config.yaml
hidden_size: 256
vocab_size: 8192
norm_eps: 1e-05
rope_theta: 10000.0
rope_fraction: 1.0
qk_norm: false
attn_scale: 0.125
parallel_block: false
init: "normal"
warmup_steps: 200
final_lr_fraction: 0.05
doc_mask: true
train_tokens: 606600000
max_steps: 9256
dataset: "wikipedia_en"
Each number is 50 + 15 x the weight over its row's rms, rounded and kept within 0 to 99. Layers, rows and columns count from 0. The size before them is the row's rms in percent of the matrix's.

# layer 5 MLP up, 704x256, rms 0.0554, rows 103-136, columns 64-95
106:58 63 63 42 67 49 63 69 30 30 48 34 44 46 44 61 68 68 37 71 69 38 65 26 53 22 48 71 76 62 60 30
104:53 70 53 70 64 30 61 44 45 62 32 43 68 64 50 35 45 34 33 53 36 41 35 68 73 36 71 20 56 43 30 52
098:34 60 75 44 53 51 56 44 46 35 55 64 57 65 50 42 49 55 32 87 57 77 50 56 37 45 33 26 61 39 58 65
102:45 50 62 56 68 68 70 45 44 69 40 30 44 72 47 41 52 53 34 48 43 30 37 63 52 56 72 50 65 29 51 64
110:60 66 40 47 39 41 29 55 72 25 42 61 25 45 56 46 32 40 63 66 64 34 56 74 37 53 49 34 76 62 60 45
103:43 62 45 44 91 65 33 28 40 25 30 50 57 37 58 72 46 64 51 55 53 50 62 67 43 39 60 55 40 27 42 63
100:52 34 72 57 68 40 33 38 57 51 31 32 74 24 34 61 51 30 83 39 56 43 54 37 38 63 28 48 52 63 43 28
089:53 39 60 46 64 42 39 66 71 43 61 71 59 62 39 71 61 68 34 95 50 82 65 35 37 46 63 34 33 42 35 39
093:29 20 35 59 58 44 26 22 65 32 46 57 79 28 46 73 52 49 42 49 47 42 64 63 64 76 36 58 32 48 49 45
111:40 40 37 32 55 40 50 84 41 70 54 39 26 53 65 48 66 45 56 58 28 61 65 06 65 44 61 62 47 57 46 67
097:37 62 48 53 34 51 37 59 39 67 36 58 60 49 48 41 54 46 32 48 32 43 56 22 25 48 21 30 47 41 16 74
114:53 30 46 72 31 41 81 59 55 33 35 43 75 65 68 40 68 61 33 69 48 78 46 54 60 09 59 62 51 36 38 64
105:99 44 46 67 43 66 77 41 63 76 34 68 40 18 49 48 41 67 59 43 59 42 49 27 46 33 80 41 46 59 70 59
104:56 58 44 46 66 53 65 53 46 32 63 62 30 27 70 39 48 36 61 41 44 39 56 41 40 59 44 46 47 69 36 46
089:63 59 47 50 27 33 44 48 46 55 51 52 24 60 46 49 44 36 79 76 60 26 53 61 38 25 27 53 35 42 53 38
117:17 47 57 63 63 49 51 30 63 65 64 45 51 33 33 43 61 24 51 56 61 66 56 62 47 36 36 34 67 34 50 64
103:24 67 65 39 39 43 36 51 33 64 41 63 45 47 60 53 64 63 46 33 51 24 63 36 34 26 62 43 57 26 61 66
114:52 42 52 61 22 26 58 69 74 44 49 46 67 56 50 57 66 50 72 47 73 49 64 58 49 64 41 67 42 30 15 42
106:47 55 44 67 66 63 37 72 54 44 59 34 33 29 59 41 49 46 61 21 70 20 41 59 38 95 56 42 27 51 42 73
105:61 64 00 55 43 35 57 67 42 60 44 52 63 54 35 41 50 62 44 46 78 65 50 48 56 44 35 45 40 69 81 55
105:25 65 53 60 42 59 28 50 28 52 24 26 62 36 63 69 46 66 38 38 62 31 62 57 45 36 36 25 75 19 25 47
103:36 43 37 51 43 43 80 58 39 31 73 22 30 39 38 16 70 32 40 55 75 27 47 35 49 41 68 64 54 34 34 17
094:50 41 22 58 51 44 89 36 65 72 51 63 48 50 69 39 52 17 36 30 79 22 37 47 30 30 29 38 55 52 36 52
092:45 62 76 58 43 34 81 32 53 35 58 47 39 31 49 52 86 58 46 37 24 17 26 18 67 46 57 33 35 47 59 38
099:17 57 60 41 39 59 45 51 61 58 41 53 46 52 09 35 66 53 29 44 38 41 76 38 61 47 45 23 33 23 59 46
106:85 37 16 31 55 65 42 35 37 65 47 37 52 35 40 40 39 52 45 62 67 58 62 62 54 27 75 37 29 56 34 90
094:58 48 71 47 43 49 55 46 44 69 43 80 56 32 32 43 66 79 53 58 56 57 50 30 40 57 45 59 39 43 45 32
103:40 52 19 57 51 52 73 49 26 60 69 49 45 65 51 60 46 61 46 62 62 66 53 66 14 53 40 28 58 54 41 62
104:72 64 68 49 34 32 40 53 44 50 27 43 50 26 47 59 43 54 82 59 34 63 54 54 48 22 47 58 49 84 45 54
101:46 55 48 68 23 52 63 53 25 29 20 61 45 76 71 47 79 25 57 33 47 62 42 41 30 51 98 52 33 44 36 39
106:60 54 34 55 46 55 73 75 28 43 58 65 35 61 58 58 60 53 45 39 40 38 41 50 47 54 39 24 61 67 47 71
099:63 59 26 38 52 56 40 42 60 43 64 57 52 43 60 63 60 62 65 68 37 39 40 58 73 28 04 53 46 45 26 62
098:39 32 41 45 47 60 81 49 33 85 22 56 46 44 46 73 35 36 76 42 66 50 49 38 60 52 50 37 42 51 50 66
100:38 87 76 33 87 54 42 13 46 26 49 71 55 76 42 79 35 38 45 42 51 62 51 53 45 53 45 34 67 54 60 70
# layer 5 MLP down (transposed), 704x256, rms 0.0943, rows 103-135, columns 64-95
103:54 59 56 87 41 27 31 48 50 38 42 53 74 54 32 47 37 32 59 35 38 50 44 66 35 51 43 51 40 69 43 70
100:38 65 14 58 55 40 58 51 55 38 70 51 61 38 56 47 41 52 47 59 50 50 56 57 53 40 56 55 25 39 63 33
107:34 62 28 43 85 36 45 79 50 16 66 64 32 58 49 54 38 36 70 25 68 67 49 51 58 63 60 73 84 70 55 50
107:18 52 68 30 34 66 41 58 62 64 62 33 32 38 56 56 70 53 43 02 47 51 62 45 48 65 54 57 53 54 36 56
113:54 64 71 53 25 45 49 52 46 47 56 63 57 63 58 26 46 55 32 39 59 49 44 45 66 40 63 61 49 44 81 41
103:59 34 36 53 79 47 61 66 27 53 67 30 34 45 51 56 43 77 37 61 50 21 52 48 31 59 76 36 40 46 37 60
112:39 45 17 58 43 29 43 61 36 82 14 31 42 54 70 32 43 61 73 70 45 66 53 53 64 59 41 58 43 44 42 15
083:40 16 69 46 66 26 44 67 47 45 56 81 51 55 45 54 68 54 40 60 71 52 48 34 71 52 52 60 49 30 56 64
095:56 62 55 56 31 46 63 59 52 04 62 37 27 48 31 57 41 43 44 27 32 34 62 38 54 63 54 49 74 44 58 33
108:35 27 42 64 24 28 58 72 49 54 33 59 48 72 70 60 56 58 55 66 39 35 72 39 41 43 45 43 53 26 86 24
102:38 31 28 68 81 53 56 70 76 64 26 39 50 69 71 63 48 50 42 64 51 58 60 59 23 51 19 59 49 52 00 69
113:66 52 66 81 61 23 63 46 66 47 35 40 63 50 46 38 37 67 36 58 31 45 41 55 62 61 26 33 60 31 79 56
107:33 45 60 55 29 60 48 53 53 63 33 57 42 65 60 53 56 47 39 62 49 55 75 56 44 42 63 37 55 55 53 40
102:57 55 56 68 49 50 84 39 38 36 67 55 56 51 37 38 38 54 21 49 65 58 27 45 60 58 48 50 47 78 47 76
086:74 67 14 33 23 47 61 53 47 54 50 68 28 51 57 71 76 61 27 43 48 31 58 27 68 32 50 52 62 29 82 15
114:57 50 30 43 36 40 88 30 51 94 42 47 36 37 29 90 62 49 62 43 54 40 71 43 55 68 52 47 42 58 48 38
112:36 56 31 43 48 70 66 36 61 45 43 76 42 56 35 61 41 60 83 58 18 40 53 68 55 51 54 71 42 33 53 42
115:33 37 37 49 38 65 27 44 55 48 40 69 22 73 41 44 27 95 55 23 41 49 48 44 29 44 26 48 47 26 80 47
107:31 48 62 41 67 69 41 80 49 43 31 51 75 44 37 58 61 36 56 47 63 64 40 43 67 46 48 68 29 21 61 55
112:92 61 43 38 64 50 47 19 54 66 64 38 57 61 39 84 58 45 19 47 65 29 61 29 54 45 43 33 49 69 24 33
106:69 53 46 33 66 70 40 39 49 62 74 78 60 60 53 59 58 26 61 55 50 50 44 23 41 42 58 79 33 46 55 62
103:39 31 65 48 43 71 79 50 45 36 36 32 54 49 46 64 54 43 80 53 39 73 54 52 69 94 34 34 20 42 40 73
084:26 51 47 82 37 33 75 51 48 48 85 56 41 46 44 55 38 57 57 44 75 40 54 40 48 39 46 53 69 44 51 45
073:39 45 49 30 46 61 39 59 67 55 33 63 68 67 36 57 49 52 34 72 59 44 46 19 20 63 46 26 58 66 26 60
101:49 50 38 35 63 54 52 40 24 46 58 27 59 42 46 64 39 31 21 55 38 49 29 63 54 40 69 73 56 58 46 65
105:58 57 60 67 63 66 78 66 75 74 30 54 47 23 52 81 73 73 70 42 49 58 55 57 46 57 49 62 54 50 51 27
079:45 50 54 14 49 43 60 21 72 62 69 62 76 51 57 19 60 32 62 68 45 36 38 60 20 75 56 40 38 42 45 82
106:51 13 55 48 54 41 65 69 32 39 69 64 42 55 52 61 35 27 44 51 43 66 52 40 40 33 67 54 47 41 41 49
106:46 38 66 31 51 33 46 39 73 38 75 53 25 37 53 56 56 52 38 43 48 39 41 42 59 40 55 29 63 35 65 26
105:15 66 41 59 35 66 61 77 52 36 51 50 43 70 40 50 68 50 39 61 32 59 51 04 52 44 63 33 40 33 43 79
104:71 64 57 28 58 35 44 65 47 37 51 34 68 35 29 39 52 65 71 48 39 62 43 51 43 78 35 56 66 51 42 35
091:57 49 24 65 49 31 62 51 44 49 41 48 58 37 30 54 35 51 34 48 51 33 36 55 77 37 60 65 89 66 43 74
106:47 15 45 37 46 50 68 54 69 27 52 49 52 34 56 55 61 20 60 34 87 53 48 36 78 44 54 70 47 53 69 40
# layer 5 MLP gate, 704x256, rms 0.0552, rows 104-136, columns 64-95
106:71 51 50 60 65 75 37 38 74 49 68 40 32 44 43 60 51 42 58 52 31 80 51 43 41 77 46 45 55 51 64 42
102:65 46 68 61 54 04 46 42 73 78 72 17 52 59 22 66 48 53 32 73 63 52 34 58 40 46 59 55 50 45 57 45
111:55 37 43 51 44 47 44 49 72 31 49 55 76 39 61 38 53 60 37 32 42 62 33 32 57 49 61 13 60 65 41 33
110:43 62 36 43 34 55 47 64 63 43 60 11 82 47 35 60 42 50 20 38 57 33 53 30 48 55 31 79 65 30 70 61
098:76 54 60 39 87 78 58 26 54 51 26 57 37 26 56 41 74 29 52 35 55 54 35 54 30 50 37 56 42 30 43 59
101:72 44 38 39 54 33 49 32 34 79 47 38 71 35 32 53 39 44 30 43 42 56 45 41 20 63 45 45 35 62 52 67
078:53 62 42 53 58 65 81 45 50 47 17 60 40 16 79 31 45 58 54 34 37 28 46 56 38 84 74 47 45 53 52 52
093:44 36 65 26 49 42 40 10 38 56 93 39 35 33 66 65 43 58 93 51 59 17 34 73 56 58 35 31 57 29 51 40
109:53 62 62 57 54 50 17 58 53 41 43 63 63 51 44 76 36 30 40 47 55 52 39 64 47 41 74 49 74 40 79 44
092:60 75 46 27 25 64 65 56 26 54 56 45 39 53 63 78 33 54 74 59 67 62 44 64 71 51 67 73 43 84 48 31
128:35 66 56 52 49 50 26 54 62 61 37 45 29 40 67 48 54 35 63 26 50 66 43 25 52 43 52 68 60 42 48 51
102:37 51 66 59 52 50 33 77 55 36 56 38 18 65 38 39 51 53 52 70 59 68 59 44 43 44 60 33 38 27 46 37
101:50 17 68 28 61 26 40 47 22 63 52 29 27 45 52 66 66 90 39 35 54 56 56 58 22 25 46 56 48 31 92 53
083:64 33 55 43 56 63 41 55 57 35 50 08 32 35 40 52 40 64 58 63 25 67 57 55 51 59 33 55 46 59 61 15
130:22 43 33 53 64 63 23 41 51 53 45 80 50 69 51 61 32 40 99 59 61 50 52 51 27 42 78 36 61 37 44 46
114:49 77 73 18 42 60 60 41 40 63 36 61 33 46 50 60 51 51 49 45 65 50 49 64 60 42 53 69 63 47 49 50
113:33 53 52 36 56 54 50 42 42 61 62 49 50 66 77 15 12 15 76 45 41 72 50 63 49 73 81 51 63 38 44 39
113:35 53 45 57 42 38 74 43 49 66 58 54 49 31 45 31 39 66 75 56 69 34 51 63 58 55 65 49 56 34 34 83
099:44 31 43 61 49 24 65 57 48 26 46 62 31 44 79 46 44 29 69 44 42 46 60 42 63 49 63 48 56 13 43 68
110:33 48 63 37 57 31 52 30 56 76 36 51 42 59 60 55 42 56 52 40 46 42 38 56 57 59 33 79 21 44 35 54
103:59 34 39 44 51 56 37 29 57 63 59 42 67 58 79 66 56 63 40 84 43 53 32 72 56 65 57 52 71 61 43 28
088:60 45 48 50 54 43 79 64 43 52 66 36 35 46 58 48 56 48 23 14 51 49 52 50 52 57 42 67 54 36 33 62
081:50 59 55 35 53 55 32 44 41 70 27 63 41 28 40 72 29 32 68 59 38 33 84 36 41 33 19 43 81 58 57 38
100:46 48 62 58 41 63 62 39 63 35 43 41 38 62 41 72 28 48 67 40 52 43 57 56 52 55 73 79 25 93 40 52
113:27 68 40 53 65 65 26 36 53 73 54 35 19 34 70 42 53 60 01 22 47 79 51 56 36 32 52 58 61 28 70 49
086:71 77 34 66 56 40 50 46 58 70 73 21 44 53 46 73 43 36 52 67 60 47 53 44 68 49 66 48 53 41 52 25
104:73 11 37 49 38 56 39 46 18 27 56 14 34 29 47 38 63 55 53 63 58 54 52 42 37 58 50 30 71 57 30 71
100:57 76 34 27 60 43 30 47 57 25 34 66 63 57 52 69 70 67 61 50 67 58 52 50 45 59 63 42 49 53 38 44
105:27 43 48 55 48 55 70 99 44 47 59 47 22 72 15 43 77 38 63 39 96 44 53 25 45 35 47 42 40 44 39 42
103:62 63 74 60 43 67 48 29 44 60 52 52 40 26 61 33 32 44 56 51 60 45 59 26 34 48 49 30 44 64 56 65
087:39 54 27 35 22 39 43 33 52 52 48 86 68 45 32 69 47 65 49 46 70 34 78 31 37 32 43 74 28 29 58 66
102:41 56 62 37 64 52 90 67 63 42 25 75 32 60 50 71 61 71 60 44 44 57 54 48 39 34 50 35 60 90 53 27
098:40 69 39 47 45 85 42 37 74 35 33 40 42 40 45 31 54 18 50 43 54 51 46 48 51 45 60 30 61 55 68 71